Weights of a small GPT-style language model, trained from scratch on English Wikipedia.
Size: MLP 448 SwiGLU, vocabulary 8192.
Training: a variant of SOAP for these matrices, 4310 steps.
Each number is 50 + 12 x the weight over its row's rms, rounded and kept within 0 to 99. Layers, rows and columns count from 0. The size before them is the row's rms in percent of the matrix's.

# up: layer 12 MLP up, 448x224, rms 0.0972, rows 99-138, columns 0-55
# down: layer 12 MLP down (transposed), 448x224, rms 0.0962, rows 99-138, columns 0-55
# gate: layer 12 MLP gate, 448x224, rms 0.0933, rows 100-139, columns 0-55
up99 097:42 38 54 61 69 45 53 43 41 64 60 45 58 63 75 54 41 42 43 39 52 41 66 48 43 37 58 52 29 43 54 66 43 68 63 55 53 48 51 48 53 51 75 34 50 40 63 31 58 43 58 38 15 76 47 48
down99 098:62 36 58 48 48 61 48 47 53 51 37 33 55 34 63 43 48 49 23 29 50 52 58 45 42 51 65 56 58 29 31 28 28 61 53 63 40 32 55 45 68 28 64 49 57 70 51 53 71 36 71 53 36 63 38 51
gate100 098:39 58 31 56 52 63 51 57 46 48 41 53 43 59 54 17 50 68 45 42 46 48 75 49 56 36 54 42 45 52 46 68 48 49 62 71 52 37 53 52 67 56 34 44 25 58 60 48 30 58 45 59 33 43 50 45
up100 101:38 52 58 39 72 42 53 60 58 45 32 35 53 55 70 33 56 56 39 50 63 54 49 52 22 47 41 61 60 52 73 63 71 40 50 42 46 52 53 38 62 60 36 39 43 54 48 58 50 46 69 62 63 48 48 53
down100 104:56 47 34 51 55 66 34 53 53 27 40 57 88 48 60 50 24 28 34 40 52 57 35 45 55 51 38 53 68 25 47 48 81 55 28 52 49 57 57 67 28 53 29 53 33 42 41 28 66 53 64 44 47 32 51 57
gate101 099:60 39 52 60 73 50 56 40 19 46 44 55 45 49 42 45 43 48 43 52 64 52 48 40 53 28 33 55 55 52 40 48 43 46 48 30 58 61 71 62 40 40 52 52 51 55 65 56 66 49 59 68 44 36 50 44
up101 102:43 45 62 45 30 71 51 29 56 30 57 51 72 45 47 33 59 36 44 50 32 33 46 55 39 41 51 64 58 43 45 53 77 46 44 36 53 55 48 61 36 43 48 50 55 67 30 46 62 59 11 36 65 43 66 60
down101 105:53 39 47 63 35 48 45 38 60 42 48 26 58 57 75 43 49 57 65 51 03 47 61 41 44 57 55 44 42 70 33 44 48 42 60 59 60 57 42 64 46 68 60 49 38 60 42 44 39 67 62 64 57 61 64 31
gate102 106:39 68 49 68 66 20 28 62 45 49 67 40 53 50 77 69 48 56 63 38 62 43 45 48 49 57 59 51 53 55 47 77 42 45 38 56 43 46 60 58 37 58 41 59 52 46 40 50 58 58 59 63 55 46 69 58
up102 098:47 57 55 27 36 45 51 37 52 53 53 51 61 39 46 47 51 35 43 72 76 29 65 52 48 71 61 31 51 56 50 56 30 44 44 43 58 73 38 47 74 34 34 65 59 48 24 49 65 63 75 64 55 55 41 66
down102 100:38 47 43 60 46 47 56 40 39 63 48 62 44 36 73 46 12 50 51 54 60 58 42 55 44 41 44 46 32 64 58 58 44 45 51 49 51 54 55 58 52 60 53 41 79 50 57 47 45 58 61 53 49 65 66 50
gate103 100:46 42 32 54 64 50 56 52 67 40 61 39 60 42 46 37 38 47 54 59 49 50 66 54 73 34 47 48 64 34 69 50 52 54 45 45 40 35 55 50 40 59 45 47 59 41 45 41 65 51 58 47 41 52 45 45
up103 098:43 54 62 51 60 47 48 49 61 43 44 32 45 26 46 59 50 65 85 49 55 59 64 55 48 31 47 57 67 30 81 40 53 50 28 57 53 41 47 69 56 43 46 48 50 28 67 46 50 54 64 16 56 38 47 62
down103 102:41 41 48 56 39 53 34 57 40 25 36 46 46 55 45 56 59 61 50 46 43 56 57 60 52 38 50 53 57 50 60 46 56 54 55 38 39 57 69 49 55 67 48 53 63 34 48 48 54 48 41 59 44 43 51 59
gate104 107:45 53 20 11 51 56 55 44 43 47 61 65 56 64 42 51 34 64 39 50 62 48 52 53 35 57 48 35 37 56 43 43 60 52 69 47 33 28 37 42 46 47 50 35 40 59 47 54 48 63 56 60 33 46 60 35
up104 105:49 43 49 52 33 65 25 41 52 49 58 47 52 53 31 34 44 22 47 34 69 51 49 24 43 64 45 53 19 63 45 56 40 51 55 44 45 49 37 64 69 61 46 66 51 50 50 43 46 41 56 73 55 50 56 46
down104 101:45 44 56 59 72 47 63 29 36 51 67 50 34 47 46 56 62 41 43 63 57 70 54 59 42 48 47 52 58 66 43 45 45 47 56 55 28 46 42 52 59 12 57 39 60 52 31 51 51 47 48 70 47 31 48 28
gate105 098:65 61 40 28 65 56 68 65 50 67 37 22 53 43 57 50 54 43 39 70 50 62 54 45 53 46 48 45 57 57 42 62 31 66 68 53 40 47 63 62 20 64 23 48 35 38 68 44 62 49 54 70 51 49 53 32
up105 096:53 43 51 41 43 50 51 60 31 40 33 60 39 58 46 45 54 56 61 57 55 39 56 64 38 39 35 47 28 48 68 50 43 54 44 48 45 59 48 49 42 50 77 42 25 49 45 56 31 47 78 60 42 60 25 67
down105 098:38 50 52 35 24 57 27 40 46 51 76 46 36 60 57 42 61 61 64 39 59 49 53 54 55 45 61 43 54 43 59 31 48 39 74 52 59 40 36 71 55 46 99 61 58 42 42 31 24 44 74 48 50 49 61 33
gate106 106:57 55 42 31 43 61 43 42 35 56 40 62 29 32 63 68 55 46 68 42 51 53 36 65 48 58 63 44 26 55 33 55 50 58 76 41 32 32 52 54 53 42 45 48 44 63 45 31 64 57 67 57 54 55 58 56
up106 102:52 24 33 63 48 62 32 63 41 52 58 37 63 51 36 39 45 73 44 61 62 73 30 51 41 61 59 67 36 65 55 53 41 32 60 52 62 48 33 52 60 59 47 29 54 33 46 41 49 54 09 55 79 53 44 37
down106 104:41 32 39 54 43 53 38 52 39 47 29 45 54 56 58 48 38 68 41 34 66 46 41 33 37 44 60 37 34 54 45 36 43 32 55 38 33 65 52 55 63 56 89 42 63 38 51 50 44 42 20 51 38 33 38 30
gate107 095:33 46 46 40 63 58 52 24 35 42 54 38 30 66 76 50 69 58 57 55 50 40 40 27 44 45 48 40 68 31 35 24 57 35 54 61 38 32 44 48 49 60 40 71 39 39 61 56 63 72 29 51 57 65 56 46
up107 102:79 61 45 51 50 34 37 45 76 38 40 58 45 50 60 37 61 51 59 55 46 46 67 53 42 62 64 52 73 66 46 44 40 30 29 51 30 54 45 60 48 38 47 33 60 30 58 51 70 58 33 41 52 57 39 58
down107 103:62 48 50 54 50 36 44 46 43 39 66 27 47 53 55 46 62 57 49 49 27 74 44 50 40 41 28 40 45 63 64 57 43 38 64 64 23 63 46 70 61 42 85 66 41 52 59 65 44 40 51 36 54 49 32 54
gate108 097:55 54 52 69 63 24 54 56 51 30 36 66 60 43 53 61 62 53 48 52 53 66 52 09 38 65 31 33 46 64 42 36 40 46 51 39 34 46 49 48 44 54 48 35 52 48 41 36 58 37 47 52 51 39 37 67
up108 095:34 49 55 53 28 69 59 50 54 48 25 53 57 28 35 42 59 43 21 46 55 49 59 72 60 37 65 49 47 43 60 46 41 59 43 58 48 56 36 43 48 50 46 47 52 47 74 35 36 56 67 59 60 35 39 33
down108 095:19 49 42 24 45 54 55 36 63 62 53 45 48 44 41 50 71 37 46 71 46 37 54 62 46 42 46 36 53 39 50 47 61 42 38 56 56 63 73 42 67 42 57 58 41 58 48 43 31 62 70 41 68 33 29 59
gate109 099:37 60 57 39 40 53 52 41 42 49 21 50 54 50 63 33 47 51 75 47 42 43 30 55 48 49 74 24 73 59 40 70 65 62 65 62 37 38 39 60 66 43 59 56 35 79 35 32 43 49 25 37 28 47 45 51
up109 096:54 63 50 40 47 62 37 60 47 53 77 55 68 46 57 56 56 68 63 50 62 30 58 38 31 82 65 35 53 45 52 40 49 58 40 46 52 55 60 39 34 45 35 69 42 45 63 32 25 62 48 71 63 35 48 29
down109 100:30 59 58 60 49 54 50 46 30 46 65 47 69 49 50 49 33 60 64 70 55 54 48 58 29 58 24 64 47 36 39 41 51 40 47 38 74 53 57 52 56 54 51 21 52 34 53 44 34 61 48 46 49 54 76 51
gate110 100:32 47 25 21 55 45 46 49 60 51 45 46 37 78 56 64 46 81 61 68 68 40 45 50 46 22 55 53 53 40 49 38 33 41 43 54 56 57 50 47 53 58 38 28 26 78 57 38 59 23 54 39 34 60 69 46
up110 104:41 52 26 38 47 38 72 40 56 66 54 39 45 58 44 54 52 66 64 70 81 57 56 50 26 57 44 64 55 59 45 67 29 45 42 59 53 49 41 52 65 42 55 34 69 67 62 60 40 40 47 37 44 66 51 62
down110 100:49 38 45 37 46 21 48 35 57 33 38 55 60 62 57 30 47 66 52 54 62 39 46 65 37 85 59 77 53 66 54 32 47 64 55 38 59 37 62 42 44 40 69 25 52 76 44 44 57 63 71 32 38 59 54 61
gate111 095:80 57 59 72 65 49 44 64 64 55 58 40 49 35 49 71 60 40 60 29 51 43 51 31 44 75 75 19 44 44 52 33 51 50 53 55 62 64 60 35 51 47 25 39 29 59 59 66 51 54 50 54 37 48 68 60
up111 097:22 50 36 17 39 55 34 52 43 50 41 63 71 66 49 42 28 50 41 76 58 57 71 40 40 19 49 50 42 61 40 56 58 46 65 63 31 57 46 49 59 36 51 47 59 53 41 45 31 50 35 57 70 59 38 65
down111 088:47 54 49 43 39 48 51 29 35 55 53 31 48 50 44 38 31 42 57 62 55 41 44 73 46 49 27 62 72 61 54 73 65 51 52 63 55 49 47 63 42 43 52 49 46 42 49 41 61 66 67 51 55 41 59 84
gate112 098:48 65 44 37 51 58 50 38 49 47 42 40 57 45 50 55 60 56 47 57 70 50 38 54 58 51 56 51 67 55 73 46 32 37 57 51 51 65 54 38 70 41 56 39 32 59 42 67 43 58 79 46 53 42 44 57
up112 090:62 76 48 49 14 41 57 59 60 39 86 57 58 56 43 56 57 48 58 45 59 39 45 45 53 49 49 53 53 63 42 46 46 41 56 59 31 76 61 48 25 41 50 67 39 45 53 53 86 54 43 73 49 58 81 52
down112 093:52 56 66 46 60 63 67 61 52 55 46 64 57 53 56 35 55 47 54 55 54 29 63 48 60 47 44 27 41 69 40 44 30 44 50 73 56 61 49 61 58 63 35 37 36 74 34 40 46 57 48 37 63 63 54 57
gate113 099:43 38 59 75 37 63 48 58 48 54 41 51 30 43 73 31 56 57 60 68 60 57 44 54 51 47 37 58 48 60 42 57 37 38 57 49 54 51 65 65 49 44 23 41 58 42 55 56 39 58 43 73 45 21 32 64
up113 095:53 46 41 58 37 29 71 56 53 34 68 42 67 55 43 50 41 59 36 33 64 51 29 49 45 58 42 50 35 59 39 46 51 62 50 49 51 42 49 43 50 60 43 40 57 42 48 57 42 65 39 66 63 57 37 42
down113 097:41 21 57 30 66 50 31 65 49 15 38 50 45 70 38 51 53 61 52 45 35 56 60 41 49 58 50 67 50 48 40 60 46 45 31 64 45 67 41 48 50 29 01 55 29 47 71 33 58 43 42 41 48 29 40 45
gate114 100:63 53 42 53 79 35 65 37 56 50 34 45 42 46 52 62 54 47 50 46 51 59 43 55 46 50 32 38 59 57 40 56 39 90 51 54 35 53 30 60 42 68 62 30 59 41 60 36 18 53 40 75 67 63 42 44
up114 098:27 29 49 35 57 72 53 35 92 40 38 55 83 27 37 36 53 53 68 68 56 47 47 39 56 53 53 55 46 54 51 49 36 43 50 37 67 46 56 47 48 30 33 37 49 54 56 35 30 43 43 69 57 27 57 70
down114 097:37 23 54 48 73 54 58 60 40 40 51 37 58 54 51 41 41 73 57 62 50 51 53 30 57 65 66 65 42 57 55 49 44 28 38 52 55 45 46 44 65 51 20 45 50 52 33 56 49 50 87 53 68 42 42 38
gate115 099:53 43 48 39 72 67 25 46 49 49 47 54 43 42 60 47 43 45 46 75 61 60 49 59 43 47 56 44 38 71 38 44 60 42 51 55 46 44 74 42 44 43 57 65 58 58 64 64 35 62 56 49 57 59 57 46
up115 098:26 52 65 62 41 45 70 45 35 43 51 64 58 44 46 56 54 57 44 48 36 62 55 44 50 43 72 62 29 44 65 32 54 64 27 37 38 47 30 40 45 41 67 50 43 56 53 39 37 60 52 42 69 38 56 67
down115 102:59 78 40 58 35 54 46 73 40 63 53 52 59 26 40 63 43 47 52 48 69 58 56 55 63 48 52 40 49 57 67 45 64 47 51 40 68 38 39 57 49 63 99 60 53 34 61 45 66 53 26 51 29 66 33 48
gate116 102:77 73 62 63 60 53 60 60 44 31 55 52 48 41 40 51 32 48 26 53 58 65 38 42 58 48 48 58 44 62 56 26 54 52 30 36 59 48 55 55 45 54 39 44 68 48 42 55 63 35 34 62 65 37 35 54
up116 102:42 34 52 60 42 51 49 46 61 36 32 56 67 51 57 40 39 52 55 77 45 40 44 67 41 63 48 58 42 64 65 45 46 37 51 66 60 55 53 58 38 35 49 55 62 68 38 39 60 51 53 46 35 57 58 54
down116 104:54 49 30 64 57 53 58 56 54 41 49 64 52 42 47 39 52 54 46 53 51 40 52 64 54 70 51 51 52 32 43 63 48 52 46 66 45 65 59 62 51 58 31 56 49 41 54 56 63 39 39 65 40 65 43 49
gate117 097:60 62 41 50 48 66 45 47 36 23 60 55 50 47 42 40 49 47 40 64 40 45 34 52 55 57 45 45 53 43 54 27 50 27 43 61 48 47 68 64 32 50 39 38 77 58 40 60 38 52 30 52 41 44 55 39
up117 098:33 47 26 43 48 52 54 49 56 53 56 61 57 34 50 52 40 43 43 66 41 18 40 47 55 31 60 44 40 42 46 49 45 23 65 50 31 28 68 59 48 29 44 50 45 52 66 52 29 60 39 47 45 43 53 45
down117 095:45 42 43 61 59 67 54 47 46 48 45 50 75 63 58 45 54 63 58 38 43 52 49 37 50 61 60 42 47 63 66 37 47 45 58 33 44 54 51 41 63 40 40 71 39 59 50 50 51 56 29 79 40 42 33 79
gate118 093:50 29 48 52 43 46 47 48 35 45 29 54 47 37 67 70 45 52 49 43 55 38 55 59 50 50 55 41 56 36 35 40 51 52 31 59 51 56 53 36 41 61 63 56 41 63 53 55 43 73 49 38 48 79 40 42
up118 093:53 74 68 41 50 58 62 36 52 37 35 43 74 43 68 28 36 52 45 32 54 61 60 65 53 75 38 69 31 54 58 47 45 58 64 39 43 41 28 46 34 51 56 35 50 44 52 35 44 48 49 48 30 46 61 56
down118 098:53 30 58 65 42 46 51 44 40 63 54 48 46 38 42 60 71 53 58 62 57 64 55 61 55 23 46 29 50 51 56 66 53 45 66 44 52 48 60 48 69 57 32 58 59 43 38 68 60 53 48 65 61 47 28 70
gate119 095:62 48 53 70 33 51 61 61 50 37 51 40 32 43 32 58 67 35 27 38 56 71 69 42 32 33 56 57 55 46 52 68 45 65 26 49 46 54 51 47 44 29 62 60 64 56 68 69 73 55 37 48 42 49 47 63
up119 090:47 58 72 26 67 68 33 27 54 58 25 50 52 42 39 67 48 49 79 42 85 47 32 53 55 41 57 36 55 22 43 34 41 36 52 47 54 38 39 46 54 63 37 47 46 46 45 28 42 39 45 68 50 64 64 46
down119 093:62 49 46 54 46 41 31 48 50 56 64 44 55 53 52 43 65 41 73 50 52 48 72 66 44 37 44 63 40 36 38 52 28 59 62 48 51 42 52 56 66 58 59 51 61 37 41 38 39 36 54 61 36 49 40 62
gate120 103:57 57 61 32 66 52 63 43 50 52 52 34 69 27 39 56 61 65 54 52 72 69 30 48 31 72 53 41 37 67 51 55 45 54 59 68 11 29 52 51 29 70 29 45 50 61 27 59 68 34 41 62 41 53 53 61
up120 101:62 57 61 55 48 62 43 54 62 56 54 40 33 39 37 31 44 37 49 43 53 70 51 39 44 43 22 31 68 49 51 32 55 53 58 49 27 48 57 19 32 57 35 51 46 30 19 37 42 49 46 53 38 49 66 43
down120 100:41 52 52 62 39 63 45 48 60 40 50 28 49 54 46 49 56 57 64 77 71 46 41 57 68 67 45 33 40 53 42 67 57 50 53 52 41 43 66 56 59 33 38 52 35 53 63 53 55 59 42 57 47 49 46 34
gate121 098:48 68 58 50 35 53 59 62 63 54 62 37 66 72 40 21 55 52 67 38 42 39 64 69 56 59 30 68 66 58 47 42 28 47 44 65 54 44 50 35 31 66 52 47 41 45 54 53 55 51 27 63 50 57 66 59
up121 095:52 60 43 56 53 45 66 55 40 40 59 43 47 41 61 48 43 58 49 57 44 64 66 42 58 75 20 43 45 30 00 55 49 32 43 45 38 31 61 34 62 62 40 38 54 52 64 55 64 38 24 49 48 62 38 45
down121 093:76 42 44 67 47 53 25 56 51 64 54 52 50 45 63 61 49 48 52 49 41 58 51 68 52 34 54 50 57 34 70 46 50 63 57 54 52 62 46 49 64 49 36 67 70 33 38 44 54 66 52 36 64 59 62 46
gate122 100:47 69 28 43 61 39 45 64 53 72 54 49 62 63 70 76 46 45 54 55 61 52 55 38 27 48 63 62 49 42 69 40 54 49 58 60 83 37 47 68 42 37 53 71 52 47 39 65 42 65 56 49 61 35 26 45
up122 101:63 78 58 66 52 54 56 53 62 66 43 57 71 55 51 40 60 39 60 54 43 40 40 37 63 61 43 49 52 23 57 57 40 50 35 45 53 50 60 54 46 52 37 31 37 51 42 51 44 80 58 51 68 48 59 55
down122 098:51 52 52 52 81 28 36 57 56 39 59 56 47 73 50 61 59 49 65 52 23 33 46 60 34 56 51 67 58 53 59 52 77 42 45 59 66 14 46 46 53 61 52 50 70 50 58 48 61 31 39 64 46 43 41 59
gate123 098:47 57 43 62 51 30 53 44 47 65 51 53 42 64 84 42 51 48 69 52 54 56 54 65 44 32 33 37 55 55 59 41 47 32 27 63 41 42 42 57 52 55 52 46 63 60 50 52 69 42 34 46 44 38 59 52
up123 097:45 56 78 47 39 55 61 53 63 60 46 37 57 35 36 47 24 46 46 75 43 72 66 36 33 41 47 39 63 54 56 53 40 54 74 61 41 47 76 48 56 65 51 43 48 48 50 42 46 51 25 61 51 44 61 37
down123 098:56 48 46 57 70 40 46 56 67 40 55 48 39 30 51 40 31 51 59 45 27 55 52 52 44 57 49 59 49 57 49 38 43 38 70 30 64 68 47 47 70 58 49 55 60 51 46 63 47 72 74 66 38 42 53 64
gate124 098:56 54 49 33 50 77 45 45 49 34 45 28 70 45 65 51 47 39 61 28 44 46 47 46 42 43 32 51 51 54 34 54 55 48 31 42 57 40 56 28 42 30 30 55 53 43 55 36 59 37 61 68 40 64 51 39
up124 097:70 40 41 40 67 56 50 70 54 32 47 55 56 54 46 44 62 37 48 82 40 52 59 58 52 36 62 52 44 25 64 60 60 33 46 49 56 43 57 63 48 66 42 50 41 32 47 65 48 50 45 39 59 53 49 33
down124 099:39 39 49 38 41 46 27 54 71 51 71 32 39 30 56 59 22 40 44 50 62 60 57 24 47 68 51 31 55 55 55 60 50 42 61 40 54 42 42 53 51 50 56 49 42 72 68 26 72 66 52 67 24 48 41 50
gate125 098:40 44 44 62 45 50 67 72 51 56 60 50 63 57 35 42 34 52 41 46 59 71 46 46 56 50 59 41 61 64 61 49 31 55 42 58 43 62 34 61 63 56 40 76 57 30 25 59 58 75 43 56 44 42 68 38
up125 097:43 47 30 35 55 38 42 43 50 35 63 43 31 49 59 47 52 46 47 50 45 60 79 61 65 61 53 31 55 31 48 36 44 57 55 12 65 53 60 54 65 46 50 58 46 51 50 54 41 42 43 38 54 38 49 45
down125 096:38 33 66 53 50 31 52 37 43 61 34 53 75 46 77 35 48 52 38 65 58 52 41 35 53 46 42 44 67 51 42 69 58 39 56 28 43 66 55 32 63 56 23 56 59 60 44 65 38 54 44 51 54 51 72 60
gate126 096:44 66 69 64 42 39 57 46 43 64 59 43 46 61 55 74 40 34 40 42 48 47 57 52 53 40 48 48 31 51 65 74 48 59 55 30 68 48 35 59 49 35 57 30 47 41 44 49 40 45 53 51 49 36 61 54
up126 096:46 46 32 53 42 35 46 57 74 60 57 33 54 49 61 69 54 46 55 28 50 40 22 50 47 58 32 57 40 53 47 50 71 33 63 36 38 52 55 49 78 41 50 52 46 56 57 32 55 36 52 37 49 36 53 41
down126 100:44 77 49 45 47 59 40 43 41 40 20 63 51 59 64 49 57 51 53 45 56 52 40 21 76 64 44 44 66 61 43 28 62 29 73 61 60 59 49 60 48 50 48 55 50 30 61 53 42 68 47 33 67 59 52 59
gate127 099:64 41 40 54 50 42 26 71 44 53 39 50 49 29 65 47 31 60 60 46 48 17 56 49 56 60 47 61 53 57 34 57 62 40 53 55 42 47 59 82 42 54 52 36 61 49 51 26 48 48 39 36 33 29 64 23
up127 098:50 38 48 42 59 41 62 55 22 63 53 42 73 33 71 44 42 49 43 93 55 51 51 46 43 55 50 51 59 55 65 38 27 62 66 24 41 43 50 73 58 59 43 44 40 37 39 43 58 58 74 36 90 56 26 44
down127 096:35 47 35 31 53 50 67 53 62 57 61 52 58 49 38 35 43 32 26 22 63 44 55 37 42 27 33 35 68 48 65 53 41 69 56 65 62 56 49 40 62 68 54 53 65 56 52 22 44 35 49 40 40 36 65 42
gate128 096:52 43 60 41 46 40 53 55 57 35 23 44 40 34 32 63 46 70 41 40 53 60 25 48 42 51 42 52 39 40 51 55 60 50 26 58 50 51 24 49 39 60 34 43 37 44 43 41 41 58 66 49 54 70 37 58
up128 100:49 41 70 46 27 76 50 47 56 51 54 31 41 44 48 48 35 42 47 60 58 45 47 34 39 43 51 55 37 42 54 58 78 47 60 73 51 69 43 57 47 47 40 28 52 57 62 53 58 48 43 28 20 48 36 42
down128 097:54 40 60 39 56 68 49 53 44 67 60 44 60 35 54 71 43 44 38 44 46 59 45 53 61 58 64 45 47 36 49 54 54 50 26 55 66 59 41 43 55 51 64 46 57 68 72 62 59 39 55 26 41 41 55 47
gate129 104:63 46 48 51 40 58 46 53 56 38 55 52 50 29 45 48 30 70 30 57 42 28 49 54 61 52 35 58 51 46 46 34 71 56 41 42 46 52 37 44 33 73 30 60 45 31 40 54 50 34 46 35 46 66 46 65
up129 105:48 46 60 50 38 53 46 42 61 68 50 46 67 48 55 48 32 43 80 51 49 45 57 48 41 56 45 45 38 58 66 58 37 55 66 87 48 41 30 35 43 49 47 73 63 42 42 47 63 51 45 53 49 71 35 48
down129 104:61 56 52 41 59 54 35 28 36 63 43 56 35 33 36 47 51 52 51 56 61 62 56 55 49 43 39 68 50 41 44 56 43 39 49 39 29 41 44 55 43 57 00 73 48 50 38 49 59 55 23 65 47 57 49 43
gate130 106:58 66 55 34 68 43 56 33 74 45 74 53 63 54 26 36 42 42 47 30 45 28 57 52 66 50 47 60 40 47 47 52 39 40 56 39 70 48 44 70 46 75 63 57 41 57 26 53 57 22 54 40 48 33 60 51
up130 100:39 53 56 36 50 44 58 28 58 61 28 45 42 43 42 41 64 57 71 31 38 55 34 32 47 48 30 36 56 55 38 51 35 52 56 44 28 53 49 68 51 44 56 45 59 46 54 70 35 67 46 38 53 54 43 59
down130 106:47 45 51 52 64 47 74 45 62 32 52 60 55 38 58 55 47 40 29 46 56 58 68 50 44 48 59 34 47 68 61 50 44 25 52 48 43 55 31 46 49 48 18 48 59 40 61 34 69 46 33 56 61 41 42 37
gate131 105:56 52 41 58 64 72 63 31 42 65 29 65 38 58 57 48 56 65 39 40 53 47 46 24 59 46 46 33 67 70 61 69 54 40 35 51 43 71 66 58 39 49 76 57 63 42 46 38 39 37 53 60 53 60 53 22
up131 103:33 25 52 41 52 61 35 54 54 41 66 41 58 69 33 49 55 51 64 41 32 59 55 58 34 56 59 55 56 53 53 48 34 40 55 65 50 27 40 49 35 55 69 62 76 67 46 42 42 51 68 45 40 55 43 53
down131 105:51 43 56 48 79 46 38 66 58 42 74 46 51 64 58 44 70 41 44 35 36 67 53 60 58 29 40 48 35 40 29 60 59 56 66 55 47 56 56 38 57 48 01 40 63 58 38 63 64 58 43 48 31 50 40 54
gate132 100:45 55 65 57 31 63 55 48 59 48 53 41 43 64 64 64 42 53 50 33 54 38 42 50 57 65 66 49 41 52 45 42 48 55 39 46 38 46 44 56 33 25 47 30 56 46 48 40 21 37 63 44 34 68 55 61
up132 104:40 65 74 45 66 50 21 64 52 70 48 50 41 51 42 74 52 46 35 60 37 61 37 31 52 38 56 49 62 42 41 50 43 45 60 48 28 47 49 42 34 27 50 36 55 53 53 60 31 32 33 41 40 59 44 45
down132 100:49 52 51 63 51 71 43 37 40 41 41 54 44 44 51 39 52 60 48 58 59 64 38 45 81 42 37 50 59 55 57 45 39 36 36 53 49 33 41 51 55 49 31 46 57 32 32 53 58 46 36 51 69 67 31 52
gate133 097:29 60 41 52 31 74 57 53 60 36 32 64 80 55 49 52 31 37 62 49 60 53 46 43 42 59 56 44 54 70 40 46 47 34 72 33 47 57 55 36 53 40 37 70 77 68 61 55 57 43 43 53 45 57 63 42
up133 103:38 55 53 61 57 51 58 28 66 50 70 46 60 51 60 33 25 51 59 59 33 61 36 47 59 52 60 56 51 40 69 48 44 48 49 50 48 41 43 40 52 60 57 58 43 56 54 58 54 59 43 48 61 40 51 43
down133 101:56 46 55 56 35 70 52 41 61 57 64 59 50 26 30 41 45 49 61 51 45 41 62 60 51 54 49 59 40 39 52 43 55 57 30 63 36 49 33 40 53 43 56 39 46 46 30 50 43 38 68 42 29 36 47 56
gate134 102:87 51 64 54 49 63 48 52 58 48 54 51 61 51 39 37 51 43 32 59 58 68 51 58 39 60 18 72 46 61 62 68 59 53 50 49 64 44 30 59 61 40 39 72 48 35 26 37 32 68 57 44 42 56 76 41
up134 096:43 62 55 63 57 76 36 60 48 39 52 66 48 41 44 63 70 52 48 28 52 41 46 71 49 59 57 46 24 46 46 45 63 49 43 43 41 66 65 54 61 52 36 25 52 44 64 54 37 49 55 31 40 47 53 48
down134 099:67 47 56 53 33 51 68 47 55 51 37 43 33 48 63 77 50 39 68 60 42 47 43 39 35 45 42 53 52 48 41 42 36 46 51 39 34 64 44 52 46 69 37 42 46 61 32 52 53 44 59 62 56 59 69 53
gate135 099:53 50 47 53 52 53 42 42 37 70 61 44 51 59 35 42 45 37 51 46 33 35 34 50 06 66 44 48 53 68 41 51 54 45 55 30 57 57 50 42 45 41 42 37 58 27 44 50 67 47 47 48 57 60 33 51
up135 104:44 54 45 43 62 61 48 50 53 52 57 26 43 41 35 47 48 49 59 47 46 70 51 43 70 47 68 61 34 54 62 77 40 53 30 37 46 54 62 38 46 55 43 59 53 33 57 40 39 40 78 54 57 60 66 77
down135 099:54 36 65 63 74 43 53 41 61 38 43 67 52 46 45 44 48 49 44 57 45 69 39 42 48 64 36 38 34 58 59 47 59 50 33 51 48 32 43 48 69 54 34 41 37 40 49 43 63 65 37 68 49 85 44 58
gate136 099:41 46 47 75 42 57 42 44 48 54 49 18 54 41 61 52 60 66 71 41 48 54 30 51 60 60 58 50 48 69 53 54 59 39 27 76 36 50 45 60 49 63 30 45 58 69 25 55 33 63 51 60 59 46 52 46
up136 112:44 71 58 58 58 44 48 47 51 66 45 57 37 35 50 64 36 43 55 56 56 57 57 53 45 61 50 67 55 51 41 44 47 34 64 44 57 55 40 55 48 46 56 54 53 52 47 36 68 59 65 56 61 52 68 75
down136 113:37 73 34 51 30 57 17 45 51 52 39 47 44 41 38 61 47 59 62 41 60 52 62 53 35 46 47 78 57 52 51 42 76 38 47 55 44 47 51 41 63 32 72 53 49 39 73 50 19 53 54 43 40 64 71 51
gate137 098:50 38 42 57 60 44 38 37 33 71 56 54 40 61 55 46 61 61 47 68 43 41 49 43 50 64 42 68 75 65 43 65 46 55 45 51 28 43 41 53 39 50 81 64 54 45 52 43 57 78 51 40 57 54 44 44
up137 107:42 46 59 81 42 24 23 63 52 34 33 44 31 18 50 54 62 73 43 63 41 45 46 35 75 57 59 30 59 56 50 60 48 55 36 40 58 45 47 49 38 51 55 53 52 47 59 47 80 69 53 42 53 66 47 43
down137 103:57 55 32 49 71 44 53 56 44 45 76 31 61 64 57 55 62 46 63 60 30 40 49 77 54 47 46 50 51 43 47 63 53 30 57 24 19 52 51 61 40 51 84 64 69 40 00 66 42 55 63 64 32 55 50 60
gate138 103:72 57 62 62 50 34 60 50 53 49 59 49 29 46 50 38 59 54 37 53 65 53 56 47 42 63 69 37 37 54 40 57 45 61 50 76 42 44 39 55 59 54 63 54 62 45 44 41 43 28 62 60 53 54 58 54
up138 102:38 69 47 51 68 57 39 61 42 44 44 47 50 49 47 66 59 10 40 58 57 49 68 63 45 38 65 62 53 48 46 23 67 38 39 34 25 44 44 57 69 47 54 59 62 38 42 54 41 41 64 61 40 49 25 55
down138 100:49 52 33 36 46 27 62 75 53 64 42 45 67 45 55 55 49 54 59 54 60 32 44 52 45 41 85 46 64 63 45 62 48 44 42 38 43 26 65 75 40 53 55 54 50 31 31 39 58 45 53 59 43 56 53 60
gate139 097:38 34 40 46 40 55 60 54 38 59 34 72 39 49 46 56 42 68 54 56 67 51 34 60 45 41 66 64 34 73 37 51 54 52 41 47 44 33 44 52 38 62 62 34 65 76 56 50 42 41 66 51 83 28 55 38